Weights of a small GPT-style language model, trained from scratch on English Wikipedia.
Size: 12 layers, 156M parameters.
Training: a variant of Muon for these matrices, 5322 steps.
Each number is 128 + 24 x the weight over its row's rms, rounded and kept within 0 to 255. Layers, rows and columns count from 0. Numbers have three digits each. The size before them is the row's rms in percent of the matrix's.

# gate: layer 8 MLP gate, 1664x832, rms 0.0882, rows 1323-1389, columns 192-255
# up: layer 8 MLP up, 1664x832, rms 0.0944, rows 1323-1389, columns 192-255
# down: layer 8 MLP down (transposed), 1664x832, rms 0.184, rows 1323-1388, columns 192-255
gate1323 099:137152135181094159131144137143090074109103108158119095141135146136129113138122181096140142179140110137105147116105116117127159122151152113112138125150121139160118144099107107159117134143135124
up1323 097:130131117141124144161136103169150132110141092102147093146135145164145153146135120125115111098151154126136124092153118153134094134111116122119102126158126094113156079155087102124161143144124145
down1323 097:112127139146155174109104147124111148150094095149145090137141075154121114111107097158161134140122120145148132114147095119136153159116188144110117110132145123107147062083083100130132127137124094
gate1324 102:115113117115079170133089110159081124098120151118163103143107111115123147128164121108064148113138137099097105121098113091144124086147155098145125149096101150098161174106127143172115107114126091
up1324 103:136120124130093117170098097097143138117094148137117096149077140135168147129150105150126148114081138147148108122114106115141153123096134135137138105131144084107126096151147106100115132116105157
down1324 103:121142109122161104148130164135120152146094136131136126133135120133094085118067127136149180116121092169146133127145116137118117120089110143105143149151116131131145100121125130156104138115146142
gate1325 100:123129129118129152151096138112119141060133099102141163093148099138081122112146170121153136110165132107144185108147171115153139157094111157097125102129168118123154168116145120127112144170125104
up1325 099:114130103093126118093151147102137118079179090134166130131143194115092148117109146087124124132127120107174100167135127102073099120058127122097114146156120115109104113101086126159083169100148113
down1325 099:118141128132123102123118109151119072083134157138130142132124132132150133132154081108139127135147143139142120122123103154134120107139099100165110166129131157137115125136128139130122127141101118
gate1326 099:153119094174111149142152121091124135138126101095142174181148080090114122149147115169140132113098142108125139140113145091098129154167135150185163178098167133114121167104138114109084126157106147
up1326 102:105141144123138135086132123128136123106121114095095125171123147176175132107139127094166146156113170099138114103134114155169086134100156134127120130130120142172142151086142125087120152114146117
down1326 100:100135161182124135124134182079102120142134124173118160125147163176128152147122096084171126138114133100113113127167105136150123130089148153112108157127175110132131162146141113147104131118089075
gate1327 100:098161124134162125138167183092096117120153121132128130149155066187082116093111103110136129138115122117139176149123147138081115133170144089132151173108097129136117088129150122128110136174139068
up1327 098:083111108163105118124152072110153134118114124135158118119130147117170142115176094097125140112155107129077098131149056127143149108099114124098137064120177120155139131100119140097084159119149122
down1327 099:157143157123093143141141107141182137176113117144118131115036125129108159149137160138123107143139070128124121160122123124139109081141148126129127109118139104096127133111142104154124143135135164
gate1328 095:112121107117117128137140137139122132142118154170117118125148131174155078127129165121128073108168112130139131129106089124128099140119177145099136106123149144093123138128135128166176155131129160
up1328 096:151136149150103132166103140135095121123167103114173130140110157125165144125155128126142144119124117125118118107141118113151105139086123142138099135120130128103125126144167132155133150141132121
down1328 098:121098143108141128188174158154076083144151153103112108107167131146146089126106113111104123157123113135080172134126134159076089103132090161142111066149143112124144131109110115123123166098159118
gate1329 099:149123128099138107091110143127153122171146099140088146121134159155154129133170147117138169132134143141125092107134126161143126099135094159092165132103101101161161137125135137120136146127141121
up1329 101:143119163130085113115096132129084137105125126066129115128129127106175167128103110117144128092088161149164097120125142109127143133164116117169183144147151129129144106118122116162101109116106129
down1329 100:121156137175117121117177159128104158122082153113155142124114152153149167135129160105095138175134131148136115083074124145126169134102127169163149129100138152119151138127157120112151135156104126
gate1330 096:101143139185150134141123125114114147123153102107158164111143141127150135139189146153144146116093119139131110125111124094143096121157143111183158102086138129104135068119117112133122168180076109
up1330 098:120135123126161113147130202102135133176140121110120120129166080120139119147150114130128162133162108100089112109115111131125095125194124093162127094138114128115156133140132134130149110161138121
down1330 097:129096079128129100137085109078135096130128128159143108121136165151048090135129148126122080144133091089128114131095083151127164140169101145143144102114133159143157156088122093123137098130092110
gate1331 099:133122102113131118100115148167142161120092104111117133155119147159074111152107119127171140117139150118156099093120084122122065092137089134158095136118147148140128129087065132128117126143177175
up1331 098:135159129134154087110143097121131171150055123106113126141113098118123104124095104094127161089139128143153142140122175143174157128126144127112131116136106111101132146137142128136145093141085139
down1331 098:145157124128126126094142136140142112161147147110158142098148151185154164146079119116152159115112147118120059140135138146142113151102136150124167124131088108131155126156138144136114148147125124
gate1332 099:111118136156117154165165143134149151144130137157130194148107172139162096142090124116149124132150134132120094110093161125125151172151149087136157080172147119097140099110134149171103132146088135
up1332 097:127158124132156109146116094120146079109081172149129089134104151119107119112168106162122109172142132088145157119146098144094080186070125145123137118146137131087134160143131131140161114122132152
down1332 097:156119155098093151160149094127112100149105130093082115164128169135108130126123071146144157101110132165121090172133107150123133078128153079128113155144146153146111118140147086159123075078092080
gate1333 100:130142130124136131111134143178131141118114113160100124121154123072114094113123112106097121121148115129087148101079170149109102145162125130129107163133142158112110119134120145172111154136126121
up1333 101:136186155137133135135127135142140134152120136108132129141112134072188116153094105186180137123167110154108109102108122134155126136155135129121085136153139103119088097151132136141118119112156103
down1333 101:123119110126111138125147176133099118111137143149140112149140165097153158150105153145120141144119119099101155104134105084127136145113071161136161062142179086149137086116095146164071094132097168
gate1334 097:094131112126155130099110180062127108151139138129151157152117146098176123123121128119100160115153151091195165090195154061171166168144120108086119166147112140151083129132141161146151118143103146
up1334 094:108110116140137138112104144143153098145134113096122168138166122186137135153085102109123154104117115088140134085071087130117098122075093113115140126119142140130137181109095151094094120137147159
down1334 099:141130112162116125069134106131113158139155126110124093117126158088131134145101158135136120115142160129151138117122139168089159076129080122183103142111171106141118178139119106112133108154148128
gate1335 106:114092136122161112146118149141147081158165106092113118191131149105150120122154099133173124125076134130149162132126144121158121113123141143134144109097127148109137102126133107120184139143127124
up1335 108:150140159144111101108127110128110177107137121137125114142136155120128139122132112138131121130127159129167140123128144094096114085142148144142110107117116091130159139094109117143127096143145114
down1335 108:147135132125117129174138125099141150112153101131149114130150155146145137115147165105160121097127158129155114095088123126149088122115138087147113147111099131127121127128131162106098173176131102
gate1336 100:142120099127114157116093091076134132150159082115149126115121165143125163152123139097100101123192128155158148112114086187159099119104117152154124079190102141113122118136099112115139129160131176
up1336 101:125167145130146119134112147089090105126123147120163095068102146133160086123141143132130136166174136127144154087117094141152122109127168123172129129125079133139112107140143143139106129107123120
down1336 101:085089141142144135162125151150096111124109156150124145156152125161143122133146198125175136112118124153099132152097157166147139145115151117103145158105114115129137112103151126128139169111111123
gate1337 103:154124104162129126117111166083147134132113123134157139109139128102111124125139104129164099119172117119153090119131101177152141141130118133098131105149122153141142143096133106099194149137153148
up1337 101:120132127115138130120089135171153111095149112072156098103108161108122098145172108095141119118162094113145134115140089106112145120091143159111101132159150132112147104113120115160160125175117111
down1337 102:149100097091131112151142116155130110115113155147125139171113133146112113127168133128129163177120110119108128168106171120143078129119101116111127138138099103129180111150058095087139129163116101
gate1338 099:110105100152152140097121110126109146098076152112124155141146148117180117112137121147173148145121141161181142097160090122130088117124107104124132091131169163164104144122168122124105153119126173
up1338 095:134149133142140158114117128111138112116103114129113125135131115136137106121157155139177135138151147149169146125150121127123110126061166133123067079070124148171096151112150124121095136111108145
down1338 102:160090162142120103128123122140093136068124147130090107131116155123108127121122122153155102177122128144137122137148124061127115112075141158127136096141071145151141162122132138107133135138114176
gate1339 097:148124093151142124059134114103128137096180084173117163104106105144111125136170121140170106154106188157150157166146110163125101118126105125166075118141119134135174170147133141131105100125110125
up1339 097:133137094125123138089153118170153106165116148126104158131113161137153104131073124108110137115130164103125150120103123089103131150147159126142166128149121164123133146152160104146101079114154121
down1339 101:119146095110142116112163165127118135163136085146140090114135116127104093131173074124107110133143163110154141138138130091134143148119129154170116133128187106116109163124118105154135128102078114
gate1340 098:141159114125052122121132121167113130152131115155099151156178124092132125115157131135116155160137114139135101170123142103134095157082137165128107148109155103126112129147150116178197140154187157
up1340 097:127111093127117085139169126128119135150114126113137117107115123144182125140098132168165130122114150091135138091132137150144114137092132129096099100138121147118121120151105116166131149125144187
down1340 097:095141131123107155161144136133121145119162139118145124113128159140146117148137163122072114102166127157166115130108141122125124139131079120129128111126185141121163157129139149127122135143123147
gate1341 103:073172148130136141111132135102134135125149117175175152110114135174111136159151138113114120152129073118120121181149185104088139109070162147127155098150114170158160115142128145113126106156111120
up1341 102:113112124091158128104117124108115135168129141174129152124111163131075161122175166101112123144106127118141107168158133208208137119070145112114130108122099095208102088129124145152143126150110147
down1341 103:114128084093138151119117100115159126132147134091152098134101096111138119137098166165081142121144128146112122126121155148147159119117143140148122141095141124143149114123156147149129167127156110
gate1342 097:174132133109167118118091159133147161156127147140094111130153140133120114122097087114119100162127134142068106176121138096133090161106130114131118152132111126155118164101140129141131143143106135
up1342 099:120101160131117143161135114116149180143114146095167160130149145140133145151194128111170121098148139169124123125127147104100098124163114086148183158109145122109125154150135089089114113129137163
down1342 098:141146135142127145109135116150117149205125150124131154134106140118126141110075149103104144129170151140149114101132126111098116100149151116123147111109057134094109126159102151057105140121109118
gate1343 102:117112148155109148158117118138171109094160115166114133151176053124123136148140124126130145169123104098154118091130116136156131131079165093074132121115142121118152155113106111112121155112135098
up1343 096:161094139124109140166135163101148152106092124154131147088155117156148129099103106091108111144101114097131139119089110130148144160143160173068089112121124164106152124122146096121174099130089126
down1343 101:167124132160110106116132132103141176107101128141112129120110101131163162116121098125083152158122153089148106130126091113129131105115152067149165107079132122107103143149131126107126131160134140
gate1344 098:137131151124099143129061147084141146126124116144085104125172107103124114078138111117112122131146126144131127100151122119104150181121111145076141160153133125157125126132125143150095093173146105
up1344 094:107089118101120114132154155111142131155143147145135160167101129131152109090104103140144140134156126081170144141105124120153148145159139130108140133116115107163126116103114083117126117174124119
down1344 095:088138128103147120127124124118114122120132198119091165162137144113110106141130018204118151123169102094124138126107106109096110130144128158117139114146091117062093104163108112154157132136138143
gate1345 098:130093124131099111123145154147094130121117083154139077094125132106155132174113168148109146094100091103156156167106165090158116141160126139125167122134173106116154119139111189138108166100153157
up1345 101:119083133144149114116108184108115177123177090166140134155164108179147136126068159156131113087086103133142128143121162113115122135109098143087174127076147086143128143144085171103129118117132169
down1345 103:136090147100164156146116140154105132117122122129138145125145110145123131128174133160086121106084112097150100150113142103118158086136157137110156123110132154125116125118146181109155144107132137
gate1346 104:110127107143114145102157133110149113125154095144132152112129138115098089147097132133106122105108092149147118130155093138126090127176167084129113099127120139125092098140177102109146124113080129
up1346 103:179106113113109144137095118133108095100134104146116116122133120110103115153148101104122122181117132150120093119132172113150123100136123119134127175111123094121122101147106082156103157130090096
down1346 098:159148120152120127115119125117121136132098117160131105117107108128158068141128133125122120191169153132162095107142140126127109105148107142110123146130082103111138114096120120136121093162140117
gate1347 101:124134149125118130136145110159124140140151132144116093092121110142156095130108105163134153147148158077119111091150196114115117133144159107131151142129132141143124067121154139120119123124125093
up1347 097:144148130116119175123124146094156102064147150127136107110139096124101210180091135126109105180123131134125157118118132121104117129115132135115107096160146143130097153107100115141111139163107117
down1347 100:129135141164138105090138082108118133141141164079134084190088137135120134112142161108082112126132115108150145133133112139147134109158068105123108118169116122172137141104102148142131106128160128
gate1348 100:142099148131104139141115131092132168162104140147165116097095146133086140106142106139129091129125177124137133140160163102095128137157113108106084154135113145103109141070117125151157115139109142
up1348 099:070137152134104102112106115145108121114135147104116115159092143161159133138086141097115154075145061155120169126129121156151127139140140155123111129138155124187095120157135170140164137141111158
down1348 096:156137164140182153160106138164122098137130144076164126132103118129141116183136120137103136114112113144143124088170113161170152109115106110112123146114100127081177118123131123125108113121141135
gate1349 116:125095113084164139078102169107106123126092143095097122139160075133122104119079161160090125126157109116142139142133094142106066141115136134122161101153154135142151190113121150122115140128133154
up1349 109:084140144112164163090086097094138135106130098146139109121129095124126128142105108093132137137126142098125157107135143184126102108118116131115141135127180130137102140107109172182122131092115129
down1349 108:134143130131092094142158124178139129170158138137123163138151142158105141144146103104137097115123142109126129126090157097159168146189109134145120113131109135139130082123113106142162140119112140
gate1350 102:138105173152148157091127135103163139112130091157114095154105133111100063099117121082121139130131157110128128113127066116162143130132107113069145144107123115136107114124119107102115178109070124
up1350 103:120156148156135146160139162118135145140125126126145158139084128120092098143141132121172142130137090082098133120119117102132143125069125078138153138123115120094097144123121117120158124127131156
down1350 102:118145142153114133136086104126111118091128120148137130101106139116105124126079212149126134085141121148096106096158130078177173141125135085134131147111115105109162136165111152154145122148118138
gate1351 099:147141102123134134138143146119096152160115077118166124118138124115126127164093163158158111107131083093146114072140133109110117114098144128091122146128107150077141114111099102163132126121147185
up1351 101:122129121143141187134145120150120133153121161099142112116147118131088122141118123109103090094152107159096139112123141131110138182117135158108149136121161118127116132160154146116124084149124175
down1351 098:154110130128147157086125099139137089139110125179085139109133133136115153100119084126101105116143110101107121113123149123145141115134152116160092114144113128085096160161114146131156112119146152
gate1352 103:124086114097097150119135075107181152161099139102115128132136156147156131094175138121116132133118136117126157121128101121136131070152151112163101113093105100128144139129129156139103111129129115
up1352 100:142116102136142088102129144144159159135127134141074141076149130102158137134098120137129146124150135107091153122114122163146116114148148103131133154109113119090152105138130160139120079124125130
down1352 100:144087123141125129136138083138137133132102133118127136127111146130096114128142126154125130130128121171121145151156092104154128131128176150106163107166155140119131126117136168143122138123111120
gate1353 099:135177146150113137157171114115105129129093111138130126114141147171155096113152108105112158129190116095123135115109130149178084130163161115092104119145153146158148090166119151135148175142068111
up1353 102:198101120098188079167144097132101168153109093139124115147152127142172100095158126123135125146130079115141118117135118135122172124163087139118098119124083136093141125123120107150132143136121134
down1353 102:123073099138137128131113130178134099119128129154122114142144159137115135130132081125114108139094077083151157102120107110105177116143157140130135098079078141160142088117133154090144120113115103
gate1354 112:122142077129122095112113162164090134149131125154122132105124118120143122124132138087127108143112114124124096171119141147118118102127119150158162146155100170125084140092139136146095147146138111
up1354 118:157090113180129139132147133121111134128141092068137144097121126121161149139146091103091122107141120116116105132079167126109093126107122122155154158143121162125102107136162131130133135118137076
down1354 103:081127106136114142164148116089125112111152177062126129110120134129126120160139111073127133162134121158180125115145159125114139119142140160167160145157102133116101105160143087126128130146145120
gate1355 102:169135083133150108116142078146073120120123114137102128129118131142192110123128136137096147089154146075119132164140094146087154145123145116112112160106124166187096187145133107139155118152134123
up1355 101:135141128128145127120108093131138161103144120138145125103128157131095111125098121128162164123133138086161103129112162100139099147131163129140152108154119170156124148097107106172133075131125144
down1355 101:088139114153136089110102135157107119107140123155129096142177102158157129135085151106143166130152142142105147130136136116114137086123156167143109145140118179116144123103175075178160151172087192
gate1356 096:128144150094131140155191109140151171103122160131142153134153104101138151145114135128103108156111120125156117122137100136165122139099083145137103144145106159118149145160148128159164141141155098
up1356 102:162180158121103156111129122147115151100158145099156098112147140101094096166130073164107160117125126149114130143130057144124165144123088089165089113122101107145136120137101112139132163135117145
down1356 103:128133113097117128115171123146136133105127108107149107119111135151105132173123065151119106129136123124109142135126119141135111130103119132116161110105109129130149134114144136111078122107112134
gate1357 100:163106139165167105128121082129102116093106120128099122157138148108131098115100139100088094128094129145126103119125156124173157087131133168106147100125141164122126151129120119068163112116153123
up1357 104:109096116106120077169123115110153115194115112156127131134147154165180083151158171110117104130128110146146117061162094143151097111092112114152097146130156104173101126116087144140126111114123173
down1357 100:136114161195115111142120094112102129130094115117100136110160103141157143105114172103163134142145114160145175154078115137125121199096131118119161109155103118132111137112112109124089125120160107
gate1358 099:077143122136180176109148134128170139163109058121111143129093176116150164114125147105143104156146112154151122186115173169132110111136124128128108135181139044125154102119127124132114109153154121
up1358 100:153135125142126132106142127089139116139116172138103140136151156128148123091103114134126094101109093148108066133093116056122124147132115170115159129144119127134157166128152124118113141170135142
down1358 100:147131123140122122107090152153150147104127115156133091156142118063134124132165000101106104146160131108118165112130090168175151123160128152128189142159084143148188148120132148092117119155155174
gate1359 100:132113145117124144142129077108120121108115091156090148107096101103114084114138087126129114113107128103142118154129143125075150152120105126146086101081130068097142162150161107147130160101130114
up1359 098:123118123127149138124128142103108103119133152159121134153112123118105078083142143131121140136114148102123140111143169128135132167081171145087101130127140129126109140103100137143117126162177127
down1359 098:102105124162135122125135135117144140156140143135149126135121093138133117140106222139122113126148159119093138116111108125122128074165196131113146186143146144106075122096105123091128137132158152
gate1360 105:136109139101111140129143104194132118105199131144124119148158124128161123080194136104145140147165153151155161104101108130111117171156085101105112140139145145161155152124137119158139109086088152
up1360 107:122114129120104111078137140109130107142089139158102141088127141157133124169106146119100124097112092124118070092130111130112143115119166136144121122130148126139134098129111117142136143151103083
down1360 103:114114136106161100123143128087077134108110150100144137050124146191151111090107132137132159112063102114132077119086109096152157129142174125143092084127098131114150136140145098131126113149148127
gate1361 096:150120110105078124145118112111128157111108148107160170155121112091144105148092137136122116122132160150124108131107106108179111151162145136127138116176154151097131090115150098107153129163114134
up1361 095:140095143118099134124127132163121111089126162147144108139093107128112127105089107144122119034117106136147104138112137112133147134172151070142169163148132184148123136183066126132143120099117132
down1361 098:155140120146144179136136111122108140094114116124131140129130078130090109099121217123111127132111125185109154119141093106132146103118144093126122136124129094112152138058166101135154123128105156
gate1362 098:086143139118118142154110162120103095095145134094129108122101105155127086150111134108126128101142120163128122135173122165115140143126116111189134091130107138137137110145121152140156144166177119
up1362 096:103122103135141141107150107142101126117116158174147149118148134108109145116069116121137099178159105098120108134173126158145117115117119102108092154134124129095122119105135104146113114125143133
down1362 100:122142134151161187091125140095102132098117055100146149148123122157163092168101160138144108117144139130099139147152126164125141096159095106119126169170093140127146122115122090105121147128124162
gate1363 093:134139120128095110126137149142133154215139142137130134152153154101153127128169144113142139126121128138181102150124153140123129165147145150161162169145135132113097076100117118124107151084174115
up1363 092:107149104104142136145136127118110116138155173124114172134110147092152140133133146160130133102170089088149148117120107085150100138072095163142133141115108136085120205127145160224100141131171098
down1363 095:137126153151133133135097107140129165086146135126163095167124138134122162136110111127130108151131114102108111130109088117115156175130140131142145119153116109154145095141149135121113171150152103
gate1364 098:181130124130119141107107119131141122159145119127135126112116132126111164125085121170137105129127104125130144128146133110122110084116124154155157138170148117106123149136126126196102134106186145
up1364 095:120163140119133140082144126126173118091115123120134136134130125112156144154053152140132121182090145109153142087071135143111080157113135117125146103145153101134116151102129110137117123145173130
down1364 101:153131089143129083102144145121130114148174116090150146153168195091152120100138163158113162130158142084139084147128104122142116154111126117078094127106143125120174131131055072094155089146109175
gate1365 105:104151164175061124128104162142111100156131088141128149182122148129134140106120131154141159123125105097148156136094128142144142095115132080137102129120166132119127152146118115149164115099125128
up1365 106:080176148100127123152150094126141094160122106160088156122197137103109132160156134143131099105113088149083102120114130107082061116089104130089149150162136122112123126150156131136151144150124161
down1365 099:160110138186143140176171160158118131149158108120164159083173147107113089133132097114103063131126153159133095091094168137109102102108148137080096122087113118144118119081128100143109139152108108
gate1366 103:111154120111095139110135127118142138158120139115169089154135172157151148144143136140110113086160132104052106141133112139105135112099126129115109142116126111116115124100137119154125132151100166
up1366 098:151119182151128113115170102123130115132110120159117109166118115132123069120122122198165160103071104127077156124167110142094110144117137168123151111139136141112129181124160092154146125124136152
down1366 096:129104124136127062152113133111121149129118141103115123157132111146157156117121137168120130131116153158101115111118102152115164144118118154149122127123122115124095168171151135124149135122142143
gate1367 100:062163099135140134140139150170152122193138152148140126141145128112105154106142158154101153130129125121131160079128156149145117116131101173160161124123089119141100106153075179131133065118162141
up1367 101:150097171137101106103131107138116159076105103182087138149124122197101107111122093146124094122140144106103138150151135104140171125118121136120101103108140110122143180144138139078146115170091119
down1367 099:111123145153113103149122141118152088144117175134087164100131129133137131128141117133154151159163107145152109141120100115139130127142126142118136146117134132141088132146099123125091158108116091
gate1368 100:163176093159116119125125136115123102147133120140142143111153115162121152122127103107116131116083154134120132132111135131167155110128117093126176128182140133165137136161091171097143127121084113
up1368 098:125095122147107134137177095127102102104109115124103110154163130142143117121136120081155121118115096139117147111150104147129161129151115111106130100118160144135108115109160121129128143113088102
down1368 100:128128109137121083145164110126109145125103144126127120169155151099124134115114128076126108134156143093132088130132128144121122144126169110125097137112118090134100086098155137144129143134114147
gate1369 100:098147166138121138134131169132114173120133151128175154128188118099084097139136109100116134114136140108098158157150154103132106124129104125099124158111095112138109102172178172131112158126118157
up1369 098:123130142132133128090094084119122134080117104143133154170111139111096115144137084111151135109141098134108121083129145156132116119131108115133121152112123108100143122126161161082130146157171106
down1369 100:127093128141126185123170106162095155091138191115124080133099135138150113154124079149149103159099142130154122129094133137142151113134123143104116137141109085116117098136166169104152081123181104
gate1370 096:099120109148104154168109084114122049130093137155162137155111083128106099150096089103143111146107113073132180149114149108141121202130151130133169161135155087122131114122161139138147120160156133
up1370 098:103121198102189128101131127145171123138112106154135110113105113127096138129166136164161124122104142161108128125127135134131119101163104103128121136118126185131135100164126135081137105091144106
down1370 097:185135114146141129154124197152104132124150134110140133088155110153109120101161221140087161131125113093154124114163084115146123138156132112169157128136125084149157138096113120084117115095124107
gate1371 098:157109130107157158121078107128145098131137156116125166159107126191146130100123118099131127110120121105134124127126155134101137096153155130148168111134133090130161116107116185130122124111123104
up1371 102:150109116100083127149144139116107115131176092116133062170175136155079084102149141135136134133154104127151125122184107126158134156112138114169069138133138131108162104171094147114132130135125108
down1371 104:174115136101099136116130167157113146119159134130089082134151126100151082150159224132160131130149113126135111106114062090119125107135142144114135144117127144166104121132144142114174085164131130
gate1372 103:104117139107144146147099093091112156129147124164093132103150150126125150102098166116123114126091117173098110163136083157115139127125141114143088135101143158127135098124099164105078107127161134
up1372 098:114115114149176102134088123127135154136118136136131139149158122170106095161181097151125146112136165168118123127090136131156090133116164130127135155165107170093119144113096121143108104106116088
down1372 100:184137105129133124140133128155143140108085138110102134154163145162135097110120128074093115129124141098146129098108162149159130120135108134139131078129151127130141110140137117119157161162081103
gate1373 104:151151133084099073120112135134111113109119123141112097130128110126090169135116106130145111148138095105102106106096123148151091101147154137113104117113076118112150143106110150178131157142124108
up1373 102:121131138152157065161116123140150083094086148188178130090124140142113172140149138099156123162154126151098161104135145115115128100156099089117111116133107145109157129149139132119175096127133169
down1373 101:109102131131103070134157138133125132140118106128136093114147153102115122108155186139163142112146133164126088104125131124128127135124153136090137131124132145077125134153122144087134120152071119
gate1374 105:171134120108187146146136140141152110171140159169203154129112142135138094116149125155095143136112116138092120148129118144165143121122161149154200086160086161093144132095124134172106153133114128
up1374 105:146113161159121133135132158112134170120122097162114140121112136126148142128111124114105111123162128133163123116138127149183131094111167090143118156088142062131126131131142114098119128119152108
down1374 103:096068119183093095109091093133116122098142099127120101166136143164176131107126095110110151110102099164135083109102117126137147127096137143105108119105159149178100143130143094112115147117148111
gate1375 096:119112178125122088152115099132135133138131139139117141122104124117114106126140127142106150108151092144131127109151119116149116130089123157120135140120133143102129151121101134115157146141122104
up1375 098:173129154121149115091106112140114093114130150163132125134102142131124090170143091119122148131121092140119139117094109142118106133102160105166121155145173129115157123152158141131175143161126126
down1375 102:126164137102120169111102142152134140124081154112126168156098128159101165120136161143114110092109117125105103132142141093086128149091162132148129146142116105130127146114109135137153121128129137
gate1376 099:132158156155100109106135121119126124165125128139151085128143123112137098093110151109128139104159133124115133128097119154126099124144126130103131108148145155159154143173101148122130144129124143
up1376 098:184150132135129165106181144107117068135087120133171187123115138121100165164142145147130141137150125127111103144097125132139142180114117149126068106078128127145130122124148114131121098155135175
down1376 096:131139171138077127160151127082134135139150121135129101132120142115156114103112200160144132124128112161133152105130117130097133160124142121159110125104171133135146190108120099133112122146110109
gate1377 099:102105148145172128130105151126081147152109132166129156097131122145167121122111152174118104140130119142151166136138127123139090123116136172100133091107112112126167138104110119124133112138140098
up1377 099:103113142151158123132151146147132164169087114147083124113125083167125097115140116112117086170141187159123155127148109123161104133124146137121172081128162129156137134152121145148151160119128070
down1377 097:178162089104148122164098179155105157124125135176141129107158070084138138131158147112130112141132105114160157110204130117136107140135128143094115127139155105183149148105131161107134098191127120
gate1378 102:096127112148128133111125094135108130171158079149148141121145116114149146109123105125105118129083121073117100138131124150145135118141146115155167139093140139148091161122152104122137147152139117
up1378 101:123076134149145086130108143135153172133120132152072117144136143155119146132118094140132151080092109124124147103137118139107120121114104125174138118096119128119115150137140101087166161166149165
down1378 101:136117126115132154121165121138131172124137120108121142128114104130116138098070178138114104128122108139160150120088107101130148130102106126121157123076148078139133136098135096130145128131122169
gate1379 102:149130156124128128122123129114162145126137118143176104127190143133155113120139122075103144151153140130119119121135152127148133086080073092132106121156137121134090129143134145171173149125140158
up1379 101:153179118131125125118096090106119149116094142152122100139130102115103095082113163109125114148103139135125094154130153143131067113119106144107134147148134103131125103157144111128147087115117108
down1379 099:105101138142079159108121123142135169148113144134118135136133116103137101129086161114149132149156157143129149113109106108113092101149145078112144136120137115091157118092105125123162066092052130
gate1380 099:152116145152109102158121115085087182100128109150117157122147158115096123145154158118154096101120096143133093112126113126138112094112133079095095100138146120119092112094110148124107133099122119
up1380 095:107123120132085120149157139130160132122143148128149149109074146133133130131105116160112137130124131134125110122132123147171123088101135152109181120150097113103148205126137126108137104128104119
down1380 097:162121108146127153097138140118120131153142119138125093146084144125116098156156252086120153125131118119104158121114127120125128166125108136144117141093087111097136126129106086162157127129153129
gate1381 101:154131118132086123109145129147153096112148114118190177113157119113161114127126127135065235095119138124142166125168121152114100124150088159168095160127112132165154104106146161113198127159113125
up1381 101:127133121171106098099120140160137118102119078091139127121160128118163114084104136128111111123147130130125158131160129087123162116166110132128108130146170081165123096152117165114104100173187143
down1381 101:129134128105152134114144142103156137177092157063145117149097154114169138115103180108144144151118106136096142121153149155148151139179111151077111121094114113106155109161108125130158129168139163
gate1382 102:138104165165118151137117150100094114136141130129133127081122111168094123115122146131165095191121172156127097134125133140166127115108160120131105112097095110112099117080112160131106111070209129
up1382 104:104117113124142117143131126132159128117146127128114096127098128142134087107139134105144141124163096126114086121115104133082102099147119153125128138093127124126118132121131130129117115147103152
down1382 104:126145148140100144109147099113166142154133107126178119094129128065083137092099149137110119136103123113086120062135114135128129148130104123141126107108129112138163161158132147114095135129102117
gate1383 097:139108154104156156141124167094109115098150127159148146101134087120128150122112120154090109179099109143155165165158094160152103170117142150105151133122120112129145143121101126092120094116099095
up1383 103:119166094128128136110159108104125121113130077126167166159123111086176109126085114140105156142169167147089119137128107198104093113161113119123087133154140101130142136154128097075111103150123157
down1383 099:086153144140123113150119165132145109106107136081151125123137111144162132089112110165106108123121105163174113149154130097129165099113112131132147141128133125162165122123145129117144129141130140
gate1384 101:119146147102109111115142124120129129118133149122153166138113096125126145062114140157129152136144137106145115084109115140133128118139116178096115062139180134114153162137062137086131149090126131
up1384 099:123100118151120141081137126155119123116125126118137141122131135125154111123091152073116139173171118087127150129114099128113152146138141139076077148132164173115154133128093105152117096141140143
down1384 099:110137123142121137122126157165112128102128162118132114093169152137124114158123148118145154191114091083163118092120128117108122165091157117134106092138098147137119114105114144126111130140094112
gate1385 099:092109141109119133095147119119174154099156092091170141091132114125066103139139125132157099180126112095129128162083148083091098142090123098106149135112130107147151069047162186119092148133148135
up1385 098:121138154108124141098148134150121166144147175141183093152100081112127136138117150139124077139096145129138143089101119120170160097158134133097122114146146155133167093077114133150116181090122176
down1385 098:117111134132113131074124147158162098091153149096150144152139116128097132132134094134147103126085125113165152112141144131126137140118107159141106115143102128150112134096141083135145094118130159
gate1386 102:105142125120090149123136118128113138130150146152126178105144117117105113086086123162082133131139122106109145118092146139114139114096125163100061164127131086125132114119167102129143106122126144
up1386 105:121146101161135100102102109130129132151093145135113133174122151147084118132121132140139098122125137120099099130155139143143151129130123173119087174113147130125096152124123168119142125079120175
down1386 100:152138129144094084161159099045095099115153169133114109140160120098137114109137102124126131117148130109136142150132160127135102128113114142146119124114121128156130169140151144134134191130103136
gate1387 107:107204088107150136119151129123132108128126124159104128076132088079135099085118161101175157124110109085099142178132132132112093138107139120091115149072121127149125107117117110080147127104114096
up1387 102:135087123146109134126087057152128124139136151141147137135128122090137102129113126112135121155147146146143147095154150126166138174152121110100175136143127144105107105119112085125120145124123104
down1387 102:117154126154135136136150119118122116167109172151138127144115172110137133146134186132122088075139102092146146171175127124159118142109104154113111138170111088138142118126078144147094138138150105
gate1388 101:160109121112176136145172145141142133137130164139143093155119077137118105078103109154101080126128103105132136109135103169134123105142150142107185143147175155138115086116139132103160127160202141
up1388 100:116164129144128102089134128167087105129130128107109112085139111149167153164125142132091151128140139122098112083134072107113117111134116099098127115106113119105165083153131140098119151109096150
down1388 100:133118124124133115172120097181113153099102149116113122094129118164138131125132131124172169114102151099151142099141091103137173097117126142107108111117169150115114131099145134128145165106144133
gate1389 101:092151085086131125138143159144129149129077135115150150153162143128117112136110152104117136166136116106078189138135117148154155115114111139150097089144048114153107142112138125115144125145129100
up1389 099:113144135127131125159132154116154151141117125133127140157120111088152121117180137118126067119120105144110137140096120094137131148118163186133149115160111137117141104118156122169146140148155120